Part of a small language model's weights.
Size: 16 layers, width 160, MLP 448 SwiGLU, 7.38M parameters.
Each number is 500 + 50 x the weight over its row's rms, rounded and kept within 0 to 999. Layers, rows and columns count from 0. Numbers have three digits each. The size before them is the row's rms in percent of the matrix's.

# layer 10 MLP gate, 448x160, rms 0.0733, rows 339-368, columns 0-159
091:528422456569452437533547487484515482498481562434556570512440437539504520522578531459482470491560522561449490459538504485539546581505575580499519571457518499447403469574544460490454586458487497423530425586445532580570528448462506410534589507514492559404587534428525527572471490541430503423521373567532502467553509498470489547512474506486508464449495535481450478535498435496418587464608561499411520511638492473498433522525547579528442581498454548438456516588570517486552501521545518
125:412547604478449495519495522497530518489490535418571503442513496518520435501498501483532486453487541500599513429526515599441476510480423569416570526541494497487475478519546494453624561552515519528457460502591513483549482394493466412485396453637525418498486480393600548498475426521501531504489403529488448550526450463627531524576445559489464503518450416475521506460603462476513460485441457516459509556474606443570517470488557495518517487462461522503457546543579522424633531515529502
096:537486507442407494496506470527504448439469467508527467403489582592436460488539558540470511500568560476595523544478545548488483515410564534549478592454446503392488506465462535512498464416510528590503520460441510528504522472408547582552533420501499505537502536449523492585489478503486491502548420565494458457381566479598532414442469490500478519549452507514375439553452485471465526513604543473495522459533557498565464564564477520436466421497490504534497465534519435458604650458384544
091:515588516591569468495541446542542561447558525525509637434547481502457442504481456430495479540523497535552500466423520519474478405541499518578449397449468617577545550481617428444546525622569461458463499447583466383462501490491456462539503542440521562459512560469623540533531535522480568550497497465554513469531485532497482515490477544484497492481499462453516475466522488554530447468405524484477464564562505502564519547436504517473486447445412392512521581500586523443433369504503492
096:456557488593576550543549505522523538553543583427517469450419484522462478495497508426486486512494484476582547403456438507568502523575536490405493445497497431557552583486439466434566530519489565543570539503470475522458473532415480413406525484510501590516477390595581543516505481560474442510482491479484574516558545529570465558449536485423598477402481546469525532474512440451592587513514462440525531569552501536508551468497537589395571462495515486383487483447596459499488429520557498
093:404542433396451542520527546527515481494484458571433519492509505576530536562565532535456554515495404565527476515477542472540526516550509637421494529611533379484545566529455479452441440416550519488547480486446560496463485510565507452538476443422535563538573485592567482538475484473503417483476560462444467563504628482571567591428488466435490522494609474467466458419436481510476550566474450582480534516523441461481524471515431428511478463499527513504478423398580479442452532465491495
109:544436605382412466426412373433468535537415481484473487577560546448386533476463481437504489394498465515502477472483426498519437417561510517432552456467478534611549500446569537488468502463479495439507553507444519512432589480545459478461514549427473484540434558497510589572541443459497541442546541491489499439395500600582458477530518504458502569557541436557489462488512428490550530550419558549548495553541427506537504554566462525467598496514473468504407556462494515510498526505487499
093:477490471491529532484514533517429538598512513490624547421583489452540578562466491476428563480468460403581407499507560502445570445579560439475478469478505564547412497533440537454523556498543416608575514519481378531546470492494424486481497493486497492477581519480520554431471494448530495516458391546532501483437450472523480450509520513513484514469511512511567487523488507563475450495626554451394526411419472479510394409513484575562458465472495520564441504453414501576527547473392536
088:492504448488547509485549537462596575472479519507591539439573450454574463542483504488484495454493472496564414462517526447566556456521533582463406436410559561475428436535411613601547483502491577514510529412528510504504441539477485440446466583526562552498532584530599629465448489494482495489457507556532414462578508434547496510491485432549479534590458503540543515495646563512488426467421556557444509545514551423505430507510511527548549485503503504449491535515450535595525481582507524
093:440526495531475533494554542533495516519568535482468417432594630600420588581479515496540505444572492521476466544600580546479442526454464490549497606549476493522437462542510381438429523480539506449507609530451569559538481536540548423606511529540468487474510502506499469434495538543449428476407487485510419398503437507528494470524482547498442494500494636491478437525506561566514539434516487433532534462514526475537493517470614532516501517596435474527561519482504447471628478460523445
092:498507483490493370524545540387442454400456524538431578489391459505444566513476449471498455527495477511464588480392528501464404447376523539491470483482475479461537404513508471483568601467477603395447509536560482464476487482441513535443455503494521466528475529487481494543428507416452505483463520577511469479524556486599414592511554548437460554467449486443603523521485558457488443434405458410428546520527540569491567519487512429457487501520417533474470477473520462429545445557517520
093:567541499529474450434459490537517496454519605504443557483452525366518450544487511426530500422554553477508529575524486514480477491538562417556559526500529559517511557528431527517506567457577443432454501487476484473480436496481474508493592480533528444435475634410574469533462547430385570575480509510554451461423483531506560547483418531466497541563446452512464442604506549409526523478440487538460569529581486498539465553580587408523519587520438507445601564457470477546523540526436454
091:513539559519494496533477465432519604494472415440533391499527492489519509556515478460470386483443598524494380504488398591486436510565585495461441511521501527534565509509484425515565497526508460562515547481572359404494478458624536468496425429570590496609436484500484555564484512513558551536572477472442480441461483527482422478445451554455407486452442481556531468466488432524530465524485513511470462567536476488575504552391568545590562503506516543538472519436551484505465456503529474
090:470554476598527485449569404454491520496648579445549556577559494595569532502524523468503422531420482490517490540489459548542548592432523557525522473563472532465506514499388532476509571454454557572483509435527500432385553483468476542466466470523622520474524548555498523526455461491505506588548533522536437479455441472542407489467575475528510523435531494520500600497491499411451562532455516459579643523434488423511482439529509496443566579513416504495541464591546542488477511473447499
098:469495456518508503544537500459492466521442471491511504452550543573472460568477478472533520493494462569577471483474514551502500524494458573363492501521460446514450489540430453442472499490565521497557557460470426510464512526472449545564472547468538475464576498487492520394538441584579539512540441498406544416450535583466480495484501537537586473439555572503486513462495557472492530560447427470539576374453483418584519424621472492431594485495433541445384436548580612373537444546522502
111:518580584483600391422508467489506562516511555432513534557502476504558532602441468501461545487645519530494502401547539544496480498472521534457545512456537549498427453579534485535546506485501513513485507563519509518472411490480584448515525468470466521519481490467433435462658505532469597495544439460433475406597396461439487542525466493517505482520438504555452525587468497541505588430563447458495504509530482438535507562538488563541425579504482615509557596475441533525562431551465441
088:468484623401521661468434464459558508492487497534554440501554507461373494453447545508507415448526522440465524474476451430492503474482498516442457525541500449487447456493551536597571415430469468564478564462493555456456501548519508549504477426504517416521414544594556476538520545501466490504469511561476454416455525496512568464546435460524497523618482466509513512524487489563537518418389566492576554465452551540529503491551442618489598452521487490450471580438573559476497559576505550
108:473482425467476478526481502521469541496553553546438472474485451519570514481392534523416479569538491489536442511460353536585481568542568529539529541476444524503496570516543493520435512518485512492506541570531610650435443557422509542565434520484525583485424586480561521486534561484453523472473505485413544470516567359464501554384514489576562394518479589586461464484498444517516472499560515488445480493514562556529594510542503552585496549474439525459519422462467422524485510465463455
097:537620565416502412471460598520468477435552528536633510504492506546517450492463486547525487487531528462480562429498554479592500528431486521465467540446508513522563490546476520503486449480450620509465464562499572541441551448491510469588541558583494549461517467411541497420463517548467559431521568443547532588476521428522501511494476447516568572418494544456392397446455481493493474558423480428503504526556480493506564590413573479446451516571464442399513550514544449438523494451586540
089:499493431474492440531529508534497518401513563549435461473474555483515480458609462469489510582452496570500511501433523585551437466487506413545512577572523484409552482426529597448494558503471533671509499469478480490545538626578517502469406482495562478579486505457433563503474503446589555489610494488512508556479580529496491529498515604436545529474506474464547494462551595502469437521440459510512572435521498343533498511518457410441547541434546512442474490500482523502459554458412507
096:520397484554553524512513542526546547475469419651517472433527580480479514497551532472557409550478461527499436440490519526500501435514616474534485507485526438552431451419416618492455452500473488498467575607523407625520503581502531577444419506445482467548559447562476567515512448473490509529415485541507418506514501455469489525595442392502539525561549511537466459550473487587447494500513517492469566533461494559464388517540420478515509473456537432518411522486526527422444519502428470
091:591455504485547511591526530496533531411518467556395461574479484531492534533549475472622523516496523415534534571583496520505475539470504544477601470532518456477514451576591469521514457535595543501386451510541498466429534486534494573548521425564448373490592407487528644476503542429420484499484471553476470505549462472467418518473529490427455579479404458534528547506562526512514526471604486453446510486392457528577497504445518544475543543526493549496487532480612579486549470491461492
095:624495544507457490507474550490483397505547426527526476432484502461482423490492478512544425495574475421542552499493434527579511613520482491441568559498527503489490558517449441488527429522572460550534486551470441614481448406523559561492497517542523394507521517505500583570515444508465473538504416547528456504472515492583522451510574500474483522505547461501497466600610400404563513571575538527490404532514435507531501494469496518505453582499538594620525608445564531488412477478427442
112:548438557430487604526539440414533480560541503555535449507566503502500562532501497485549577509529569498572425536529432525514535475438535482537483500507469431527379406549535554485521543496505494593450528487516421534435583517394497540514430466559492440560504446580572515536519537401502525460414447476486437541453508434507498509527449497558459548544464469641459483504573458529562439500435477533491528571463584444584478460523553456597551553501408503522386528478543541459558500489419471
113:503557491589518597531583559586494474487514496378509493522485473553435537489553510442475464538458499570604514433576510470468544468406532460493395517469503490556549552447490543432551555437543512553445580443520524574498574550412456478586538491489520511514535553634561455496411546533509574521470466438467537461526517568422468586481494483459517497552513526559414433475503434552515451483529487614467542457456562469594477489449524455498591523529564514541455476525606493472449447442459489
097:581536422489488474466542589566549473519477456486520484399485517454458412520540512468606615468459451456501561581588629451540413511455543489523505551432495430520511485489487515525473478406392448405502531546485556498567472403491480518575501545460481504569446511430476549517480536518367411464493526632484534528566570455464539490428494533480525467534491578426534475452572540445478422508569499548491439509544508525471510533576462495507509507481544504485482390463491440564502490439445460
093:490505604421477459526426351455468452532492465436508444542457476561524529530526575564541470393480549442547461546570446532436537491532491542514585559450451516444481506491553468466455499532513424524590582472434505569458580483492445531473490438475453432489458409522518543609527474511444530461518489415480500454480538494553495493559503498487623468512490479519455579592547476543541546465536609484565405557494450531528456640530552543516485445437511486579449417515561439490447495487492478
106:530543501420627492416574512507519583455495493495554517499456435369532460486568556504493539551501539445499544585520537439594494498535525428452488481515410484462563503465437497594519544473565457543429466595513494454510527482456478510570453523598383463437542480409581466523476523484422494533522487537487570542421520381542466531472520458567509492539465546488510591518480477459504533454588524483531521506464503565500439444435430518415495446488574402463449439545529434560432445454484560
090:475533550509524505551457488496482467480500577613564489448593358446532481513450466470550479563450444511442452618455453605569474543546512528479466438447538565523520512405501583455523461490485476468561505554499491493502478523389396454525428507480430470423488445471543522525459500497520467564505470499552548427459458468539364501509517558589479446466496461540410542394499592539538473491543545514491584485458442505463472489534477496483441477382467459459429520494514517458424373457492544
101:535475499598396485562571506558523592443525405598510429545504482544518478494565485501500462418526553545517405587524491551541586480447486504491490428485479536465424448496481514445451398557499525503553532468461446469522578498566423559518426530457491410488564418577460406614561422531465520556488550529497370437477462463447527587575512487462465492516492463489461505533468501596455497467446547527493446490501563400518540443582448505440437515496477522468488524428472546497524559539533442
# layer 10 MLP up, 448x160, rms 0.0696, rows 339-367, columns 0-159
097:597461516608525505538497467415467474571510461512400465441546457452551417565536433514456568506555495544430483485521433461512465498587504482485524437445495408506489414579605530421512525567549458488449489454513440570467557481480563397458473455517572445507504551521469484441545508412520547553506504415451490489572524463537381583459466576451498498538554516515570499445500478487501478565500517575456525569488524593519505533383501593598465520445548462458470467479499413540503530573474434
119:477517567446493548489553501536511408500465504479577540441476423519482516511525557482531504484457446545538486475540640558372477577415415499500528591548492487570465434585520448483505524552561495539383512486578435510497419482442496388541432467558578410484519487519533519469424468521492477398512499511574478643497448468604507561582413481485471511516477481521481546367547487494513503482426469475505460505521585493509478474541591563553454442452508497501486504518527543459566542459491564
096:585519401529482475474474494552539448423410487473509612488457497517559506546557541442492564505459509486525642458557515437429538494509500535426543533410425558485439592448436518536476501467538505496490486505419468546559480471499570520457477502481495445524426495514574456552471539489541359470561479542496494608600499535537556510609493393504579551476515435539413502496515563482464502558476444489487581478551497437512423510529531495533482569475543593500568508576517509506523430403495601
098:476489502563503571553498515477590445437462499503488488417452535432490492486528564478549453483476379499525509567466466553340471543410525480533511468467546409582552464548456480465448441460549517494478436432465535547518436440560530403497462469418542519604543548497556480561553514489536532440520439585489475565490563462480422442538515564495528525514583537494483575469492516521476563621508564511550483503517480538549421565547545565550404494464519522488553528443497588389493478522560610
101:596532579437571451517456481473458477591509520514538553492565491488573482449615491495543506525487495543419465491549465491526503477504515386471380446469458515567489443480507516511541491518596553546484519535536452424508502453455436455503511510520502489448484511517388489396590518539572541480473406360495530502445506425352545487540453510505504537469446502455386515497473529421496524495499483448601574421436528410538479506515574492408544487511515415571440556524516549493429454465462492
103:410541546388509547522526612515526518506534458490425604456568421463523498548503462529487484471432414511529564541490476436506546417494484446502480491528463445499533513515551469500518502493528438452499465579556529554511483357506637444431519491503517693504504502571563444444453512527486410558491519440518522501562495483525508522366519445491453498457514487510464428469496559462582502556574485534472405529463487514590427509445624489505545499508508490449495440472557504523457515471587457
107:505478577466430445436482538529527562457489488458515549531495543481497513491508483428424536528555409531373541459537513537542462507523423426527540543448532541436577487494590487464487522550414564596469519500462539474468570563489531525506446528487562501509471542480493485480553503590475557512510469630574559440449404535580518526475585485547516520464418519470456492465568482524484614545495600465463507400568444466550535464528363539440523540480507494546637451481604449446450523477534491
100:519576523448430511529507531472521438467527401452444529492539513619547512521500515517557453561458531409433592554490431537570429524440429466425552526502453392412500479495456417554453512497484630542436509437476568500453576524456526535398516399520455440514530363558479551471473509530523400440527499412526507437489503548496482583434525519522501539552480551537442496451624447512562425538426500504511558435452492474535521545549513508442476451448486489469528556470518476484522433525537528
088:578557547557432559557525422471503417494540548465369338524474497588458504427495492528597540519516491411493525483566462456523455572457431499513505570525470449444530541504509450457561594573514493569459554467504480566451597513475548563473498421598465555470431436491486512450503508440452474485499546481517538513511511509454476511445465513456551582473494506499389492545525450543499531559541415419538509557487511497581500474411502511526525589437509431645498463489561541441484445446499480
097:508577464440458448495463491452504529526490552550546443519471367451448544567421446508534578359553421487531481513450510479568541539490435519473499457500533559533519493611487498483515531548489483436518450582512437531517458464529517453509568499473474577431593466439499508453584507595580489450484455476357450481620485499531430438459516561592537496494496436488486478492463501511579428459449519462498388514609451498460547471439517499568490444522497433463531510542463526416399546537491536
095:492507495532470552409455419548497514469544603492401597498571536435436430549496548519437563434499583501514458482470614530504540439538414503516550479552450534484397443504586567471524518532517403559495486464514524432528447482554496496526569500485517507551486513438524430448516533611463477506498474526561501475497463531462706486502379498557495530521446418547545574543482513518472419504550389414526512437517485512528523453519427463530452514508456504478592494507481445540535564504456507
094:529529499546466422469521441466517420429525561515447527548496421520426522493511553548460477537487478535502468403500438499508526372464496445489558519546497472471525544510561502520551490500617495503566471570516531445596549527492482514538522521542479410561474511468499490617431483492441428394523465533556359501477424541520554484517502437473481588458486478595565556487491422445526471437533431447468535575595473560471451543525462406514511489510350391551569448487526446430497469474471489
094:494401423466409467444479418478520475378481457526511498529479403445399511568579510470445547545527514523478531540517505528438521573489549505515499497533516410478591490549509416554497549435485473470509485488442532572498497462520556530501504479401456574537531545472451502581431606556503490541443457602402517485444467533542637460552528551469436514509490530528489487395516456483538522532517521426476484503593478566488471388480515451524495483368496518444531438537451477635534519448460514
096:426452502436443503490512559488554533475398428461580514457523417504528456488517556546451533488410480517522519564517482532505447443461532513523521538525503498465506490414489490511529461591448564415415410506556593548597555476499582452462442492445433507433458490441532461522660482482406519513560550590473570446584434439523436503486521528449437524535558524483538533541561404556515449495542537540493489535492470569503494530403490501549485516376533475527613468465399445561541472518496469
102:551444484492490468498552481591523494492451500547541602476495428416486516418518559482536436432574423528549570563568468481459522436500549482433563484508464524439558474522532438449501436560620526547486387448619482547539438509463523422535558607600470517555529615494483577494456518437399482510532447453462465565547493467459516472526440462472593492459503491506396447569477476456567420512478519533524452448503393479592520545546477479461525532539506482525481560451451570556483494510457478
110:381610482538491526574381490470485503438481551455515476517507474555552401449340524582453510541441503457505494499388494495506423366524458517453522555495426532493512516444513464401445457600407611544489504495544536477532488517478516485537566430546449534462503532508578538493477474457586560536561475550509469509530524469528532553423462473470499493554506432407524494526537472473479511511502539402511459466507549466485524538435596486472540527556497493509452494538531539419534535413634534
084:562510458508478437503554455435453463515486525479455475528546503530496550619444455499568553572548459468588448523526523436526467483488515544487595474452479514568488522613527420466487601511576558512439523556497428560523565423401499580469449481537404541413573467495510519464527440490429460483451478512476454588483477508554451569442514502551505539502418464623450561473572493450519509544522389408389457485506502470554514481512531458535458599426480500533407521443464495534526483601456487
106:498537489457466514535418563506540521501395514498605437533478495519388507508495580508542608501577570483505538460637546480378496481442528562439547511581536514479563532525367386447477544447537464511553521511456460511508463451563552437441546540518430533422508460569560500546560495510479528475514524562552468568592477530619487504543526511443500552487581534439514518511571475476511530504438569466451430530498447554502465481432508516500503429634551497554512529553572476544459486480458549
101:406559524537568474478533451507576519472502554488578572536452647474484560522464535512455609403579558467475473415535436488554486393556476480548528494506470517548489551518412486476415517463468523504626479571446481502570441466531512443421481540477571611509485508556491452446507439551430494396513527514402540503483471537445502530472549481592408484465448496489490519469497466467425554481512476549432431408584465488514458570525553576553431524536467479480497527483532453475504531508387475
097:497507537545451561488464445521468458506594511510509503436503559521571496528589524484492555497543571454512513477406506549456447446510485457503498504514513465541522470582463552477551521503429512496590532554474464516452406483478431488485454560536524388560483469572542544473551393459533498464578419504554584591463461492487557539473486480462527526441505474563499563487501459523331481510476433447573664428530461556500576426513483421525373441507579561476524512450544426440503449542435482
102:474453436540423504469481449634532525528482461447498438470590501576491471535475429585527541499532565332513424535497546521442492493489491502525498503470638457453512527595484584430565549481436479490514478414432485562422518503593405482527478499500489513545457483606530476454503470498544495461566429554511487569478474491506541532468475530488536483485513543455479413476462454492449563486471484541419549515544525573498449504588520546448520503480560606620473452415526420585493500419541457
090:480527473457520494609510535523502489461538450504420485573548501560538504524493528461462549491470557566510515562511493589436548518513462536523459500548511513448497536541530417519479449549549550462540453468536547410477502498549453590572541488475507449558559432436473579445501478559527586542507407471521592531557463497465411470526543489354389496410488520478524476511527540464499534470531431514444455474450470545414455513408494505410537506595527595376482532572554494366555547493567413
097:543480429567546436467408489454481489510634482529580478491503583457513382500472371531499516543503568460535427529388523546578555482513447518400530407510523455536506532555555471438490588402560489515583509529499506455571520472520449519517503540413566478477538437496487473546581435529512538589467397498515542508511550485572531506420565574478402515459518456449578548475559474491487509475479507459496537531424526426492590430416498517383488497510526519463456474527550458551512501555539479
107:505480481506530559569598470476505462557550507528542508545605445465480530558584501408546582502479525556542491530533536586435569538393454470599487543518447453483415466541512564449514546494455435557499478416525510530438543564453418539564485453528493448538495491473505520512440461462531501401489434404474420470537509480503553514583412496495450450497454478554504467532546524492507468418532458545611485567486559462533479466598509461570494531549434523511428577584497540430559516364436426
104:546522508494467483473571559505528428543517456529460393385467444572474549426478518609517436449526496484485431515459515522477446516454507559534592483454456418524495470533498449470478505485493428615532478458495530606508482540592544479475572507605485527457555525465510540455472537491535440476472459566491569536577512485508548637485611577475508477541509422481523469571559459467546583527624529556475539495434559421568434443428562564515510461581550502503487546477511540516456549461588554
095:495416508460472517494441399514367369408457524546457464408447533441530515461432539426527526552470557483434447514474475483436456445402560522533539536428447478397554529513520521557537470518472448471534497563384469547547476488535498479544494453474475528579465547452451464568560518459479479489424462502544595468483495607453517409528490473424539494519469533582527462395530496519525423567452456479433475438530571438570494566514468527523494505525459468541513576446473538494488629465533456
088:572479387548421466550490592554520509545517423492584564484521482387517475535407561503543424466395503589498514561486515495492483516501548538456523388544506575498530512379461544411431389573517505556467465478468473550597521506450490540518539457376506575460521494529523588504478523566449486493553508458532451535491529480477471569509523440469429462515500491482477442423440518482497456418515543575504443502411472407393499539530584518471450488527469471460426502413440465494509435496522511
093:415508514417450526465579590522466429475495490458527525457500437522469577397450435444450551432463471584493449457522457480540437526475445505562416589506515499535541544608524481571542520491537549519459523519521552431488535401498609544518458490527497509504526569451507466459470565485515417529495396450395530431509439505495479501531561525498502509553555547401510459536494422499608483587560527485492587499421432496481531566405544611531417496545550456535465534498481584524432479529424518
093:508508489551415506469484453532483531387475475489571485511487507477486483359517486448547501517555443469539455440452436531467458485417498440523546470426431426534578536512426510552549451556501491487486412576530575494540436417517558430589519559531468478576472618518417362537476478506435517528481478627505493513528423490551517554391494469488536483479455460395488543550476559403508529491569525483430536495562408522491424415515469560498535538527526530504583452476437535455503483550448489
# layer 10 MLP down (transposed), 448x160, rms 0.0517, rows 339-367, columns 0-159
098:497542496505514530627502521573409518512566560416471565573365489569518518505497480449446497490439599478464454513456549520534553525436584494489542503643500413502518556472514572547528478517600475464621496458553579447608509642440472434482497495538461501417583457413445497469419437493496397495452554464467526530467527558501560497483485561437517463463499551553469449494543530446500453456458545488478504459494387489455509516530521496442494503588532469533508512559517499504504540573462503
096:501612613430416520478520509483529530567486486500532514491475528439424483564590514451534497392492547577562541485549492743509511463510453528552573527514546557498500478475481493489514468430495458571533415535416441494500524493472427515501496505567520502496515480495579538545465381499560495516508526547530434510478434561581475505646525457474395557480555553476519466514444496504513515489542533530516478537490442460483491472594540483466368477520438519522518549542554496568502493435436466
095:510527473499462551503384548391540519534436432474459349558559476463554523400471463429555561474507496424442499458514516464512402428546536479538502533537500547406478531494547344577452553390489536577484498428575486538513515490557546517494508445451538523551470489438523433535489508529518484544485486461481517482456518551486427574457566512441468539504517503456580479455490495597551517527458473478516480493369485477447452461431545561485554478552381478571446538443499539454508455594493471
093:557567481552493521487462474534504557469459525601528478385525411486535623555530492478444510476530448595447465508493471490393482598519465432489447511464450510565566520581504549450484439470505482468493525508551459524528473489436567470550479522467450513473498492437400603494476415445472592450489560395511402501512525469468599562537466541481592387453535502599515566579492576546470458411530405454488499571517485485420534525506531481570419524441469514502500444442474549481502529521563467
099:551527431553516561572468484521458593530444505416425424514473598541524575533424526519542512503431472457511487520530511486483501486536489548477491469481502468473515448460526530593508603480560531560486478536589494514521486564460598441468511422537450452534501478549488550507488595541478412524494503490440520499484435442463472487494474379571506508559457527603431510480591431495455409459526499528414545459465470510491500503377409447430542590457443437441332508510506499491536534440525606
102:516509582458446498446535516496449569506519490544479479517452482537440439558578537493485425474495586479605557535530416562590536581501395539478437562551494606427494546479467529427449533520501457473475453524455583497478447546539483557578496459516437389487551527481441544559454449467534511451561491567449400497594467535490574436560493546432462585483494475449593497556521520429477540468507591448543494550518426544412549523529542478466491476525626475549420442529504519495555434506452551
111:519408465492473516552421465508494510502467535540586524438497539441456480481515475481496493477549496567471475565594511490544497596529591502485518440515594554595495522581504581420514452463568481506582509479460492533535584613507522585457519443530519481471526444462492484493418413547449482551448541463359467466467540532468574441491422502490513559549543537551447407589465387410526445530418484467515557500466512454495520606464538456465544578591483555461534464538436457497551536535455423
105:537558514491478617537510559446567438509480509463522518532577527530496531531514445473594536477497474491495413548475494403537452449494544543323516449435462441474454478492505448479454579466505529562401519450514465510473431487478588485418481507574473487496475507495496435585516580425464498582508543565516472568525515423573512490368495466540454572552447481537509508527592519616480477471520486458498488515480506494553569521478558441570526579426404471455407473376540531542484455538498560
098:467476427547492560511543496544515486477520524454479508459555521515503534555462507577573516476492479467473401501547471392524508458546556571462482469476519410434500450490452417518544611476583579500461553505502511560485542436440553529503461528546466530500579480517537581448485568410512496511450522555526428489560554526495493586381418502582468578506446580586396521497643537614549446470502529501469548536472474455576572448442492559570503517496578495479464474432495426557468474597544539
097:537534523550494468532571558486474518500545460472518491391460561494468464550521576505503436537604450424466550561465400395492420469521584488446517483497561536448502543437557558533500564511498460460537419490518514441429575482466541547446481460615394522494424516437572480547419618451552443566475552530498530463500444514450517495492504630505437548539541578424510515541474484479578560560450580525500500490539556454491438497469460521418579446458409501499458542491537482474453449606499490
090:585416416522511607506653497569485447467430534481492461445516526525567457508436551550545518567527459471427379442538492479476442497507585568476460415482580469468459435466512512522478540529497546469557546483556529493506538534471541525468529424500510526554520559513472521516515542418488466517490496614454484517437424430384502518453407499442535553572435535538501487462521505585503476462502533482421432461351442433506542509442496565477547449515471437619484513439524436482520576477518524
090:459411502548448599479401548487521493433528465562436482519514556575469516497479494486521546509485509476414531443547506480580479412454447564516538471459563480442370431547605464594407513498524505537514456557498418533524484477534536481552481502484511619466423517651528452458491604512505473539468411500414575496461521455497440490450458487505528461509541470484487538484429393498452540558426559531492495489459542565502463532478635489436507445486487429498462547399484484481458477426506568
095:523550555494521436477517450505514512438533558445535582458416498509521404531454439441544525397442515489555522579519456514527406559428561510591485583473532555490512451516466577460499477574481539533577494427496478462507459575491428457581482537558496460428566439487593554503445430503462617400460460543498481459528482525554484438562398464514610449528501447427512493555495549445497513495471494465620503532525401478524618465519500484531432521545583487577474441520438547445506512538464515
089:505561525455562466515489484588471539519511564552454487505519501460496470556540503489549504510559579527503566525496543494470482576471460465419527606424445482532453537621429508465486418496479394546527548404482566412554559508490448538541499437572535442533495461527414547518433367522486425435470495379538425526488559584439561531592496488545478434504554446515513496509477583460492494484506453536621544493542378422406554521522487544517453442504469554478444550522554480456512506500525423
099:494557525485505494558547409473505493488551553519526536483466397473519434567529520467455413497398527458567526563436445583508527541457481552556509464454545585447479490554482495415480474539514477512504488414477482502568496471528409524514486570513434482435460478460444577507477350459507471433499497497520494488481417566458517509566469630562542462512502419526526406512482498445468526447475519447526503507591449558623600542590501450427437510515468573537492492535613572513517463574564405
112:553524429420467495523482495425513644452578449561502432453416478585424484412510466472475431496558545439425547548441467443519634472517553563513528418544455520477484418468432513548428442491533497504416518520493568534456604419483540500476552456515454529472542551493569546480584542469408455544529479577437520579462387526425438471485467449488539435443466488529499571548441474438440493465544450534513509473521479430506494408451503579492527473502532446434520506524494442556518552509539509
087:565463574421562565411505487424613501521398502492447517491547494557538566525524429529515575480460504398518446435522485352464431454579507529438501547501567475544476422545526561509556588530548476522437582549516484531445536503476597604472441518548426451457557525575569519530525543482444533492492441470525493545491444497535441500506436492506464573571473428663448568558512535574515507500556501499463508488469461484569459516571440533452472522487529478541477531445507555559526485560441527
110:523621468469505542510536509561488440510489495541483516509465482470504538449522517545413442583474426454566481484504481496557542456496467603531446424489464517518486526434574475496348566530426496481549547440472580525515407478523497529559460514528623532474361522464444496441498552511486452509483510455449530441499493441516481406546578508468514373526455543469558448407502426456546481537544498555466469442495553611456534549629464459548479496497401458499529465435473434434511503491413453
099:523466441500518437524557465466538491514507577461535438580578499512421487508545461529586606522500523628422507492530545444430476414562575487502528482549502564398586506433483501497477461445536534550431566390536474550459454542502600557534526477543438501443424407494617523433582511481418460484508465511444492487528410476450520458525532525599567501532423477529553482473425439521530558533498574467492498499436510535607447410466546508482576509502486498492519563450575565539511525495518436
092:440442427534499571479489523443545512484501484525477528483497563558512516499477433552477443582590375452569507428526476491520501385566510578462495504543509456505473528503492487505540510519512492502429535598530461465446550441460563573505556546491509506519457570592488428456540562517504528513517542630461593486481486424530450529448513470543442545517477535509521528519513404466551494548467500496424519467352503518469441483367496556440526449521521377456505500415545485632494462492472646
101:529493464577424537559439526444352418458493519402511527532459545453471519535502491478517527635530557446516507518469479565450549504498373450485486500582544481465572459547585474486479546460512391426569459504489498451490455484414461474468565515575589564526443510476517497404443512457505386513518474584432500429473526564425574517468431602448440535489507523541519515418501425520463510574475513540512421567483502549527559461510531468470561459502547485549476523556438411438531521494474450
092:466463440505501410517500562564441454451489512462497503487498497412510529477554584475458505554405526609467514473443532676469512559504420497481452515533485521458604568508456449521492508472449515476574452450551518468549477598459495497563521528464507504476488466483419477444520395518547529471509588459600528538440513482524542453551506535473568463362514552499440434563492440380519430463437459549510494517493413476452475605501458510476467402518479529543481565503405459507561525440579446
097:508539384529499569482522460470475473595512529496510542492415446462605511412534520523474534454521547512523459528430462359531508605412469483416474551498495455520512423582474543365449460519553508517509437482556555462494438478530535529552530562532433440400527492389479497490509510502458569434546558499481404462549525502442487515465455555484539425464483629516442491456468486397511551447519531457533505563492528459471458549532554490544436502458571500546497565580505371492484510517429449
104:471514544550501444464581511548498537499499480523547535507547396464482458493543483445480534465405501552476465568558540626494516566452485486614529458488408535441539544564438483500510517532435522417494470445511526536489455503514429548566554494505509475541492422463515472416534449586481467419572438436512551484541469529506502434648443487465492371487494473507477441543444501433422467407550484462567467493527431529529461427570408481544503424481472542517550546603572550507505577395540445
110:416419420472512569461457512511510574499541506503517525524489464516415451519487498447502471461555531482508482414481555547497442482520547565402479531447576544471461510551597474487423469463443578519536504421549533510570423546538505497523477506538465546433491548514424478497448524480510451443468471425517435519456503439501508535479529494499460521631527474536476509529448401545466519406528426422480513479540623612441487510615446468449394437557475414558570482515492505340524510440569452
098:490452501419520531526502537421499397438487517442483549429469478551489511497466522532407406459486354505479461632497545468527455447463536495425589546359501482455487429507562487546507497453482483491489508425474461547497457469540456545487473478515592553501429527555532455421490586563495438421472445521544530562399444512452461568524567536453437468435498417559485504435512449489486543566446508527596494567471450454528582449507407529485558497529485570502425573523478488526406514567486485
093:557450444529501497414497579479526451554500513510489509547444518514497590435453490476447433547563404491473513531438502391474439469563563498391529461582511449594578500456499528498477548576529519497519454519581492534516394482530570593485519507493537619518450572488551461489527527481548439491514516552550547465557556499478388443454460524533442498508476570500540515470567473555507442542471431461441504601544451521421446467478467515531624559521531499575474540423471482607532547475538631
092:551544620338446510509472565462518512577557525509440505520443445528421399436545451471524505474469597576523600376461491545539544497498426554504476485502430534496463495571429402528552509444451518494474517533447497536546559571495504471586505448535569530544493551486439455472480513565515447478602513510545586449466456558515555487525593505548422502452511458477588430489441499447573516559517533523489510484501454412427417507501507519526563549541551482501518504454494542448616511497542573
085:523477545492588500540455556480484559432555607558464549411468439553532500487469517488515473442489551546500510574497503421434537602548482521475561525498424471526540517591462490455465539456554550540491579436560539507503503580561436525442506504557487465466556525469446621493486475509494535465532582383412415482554492532491553544593482514522569478462542548588478520546598532502445431392438383400593571581474452479494555531439494465474539493508515492529497479498505544459417567460492446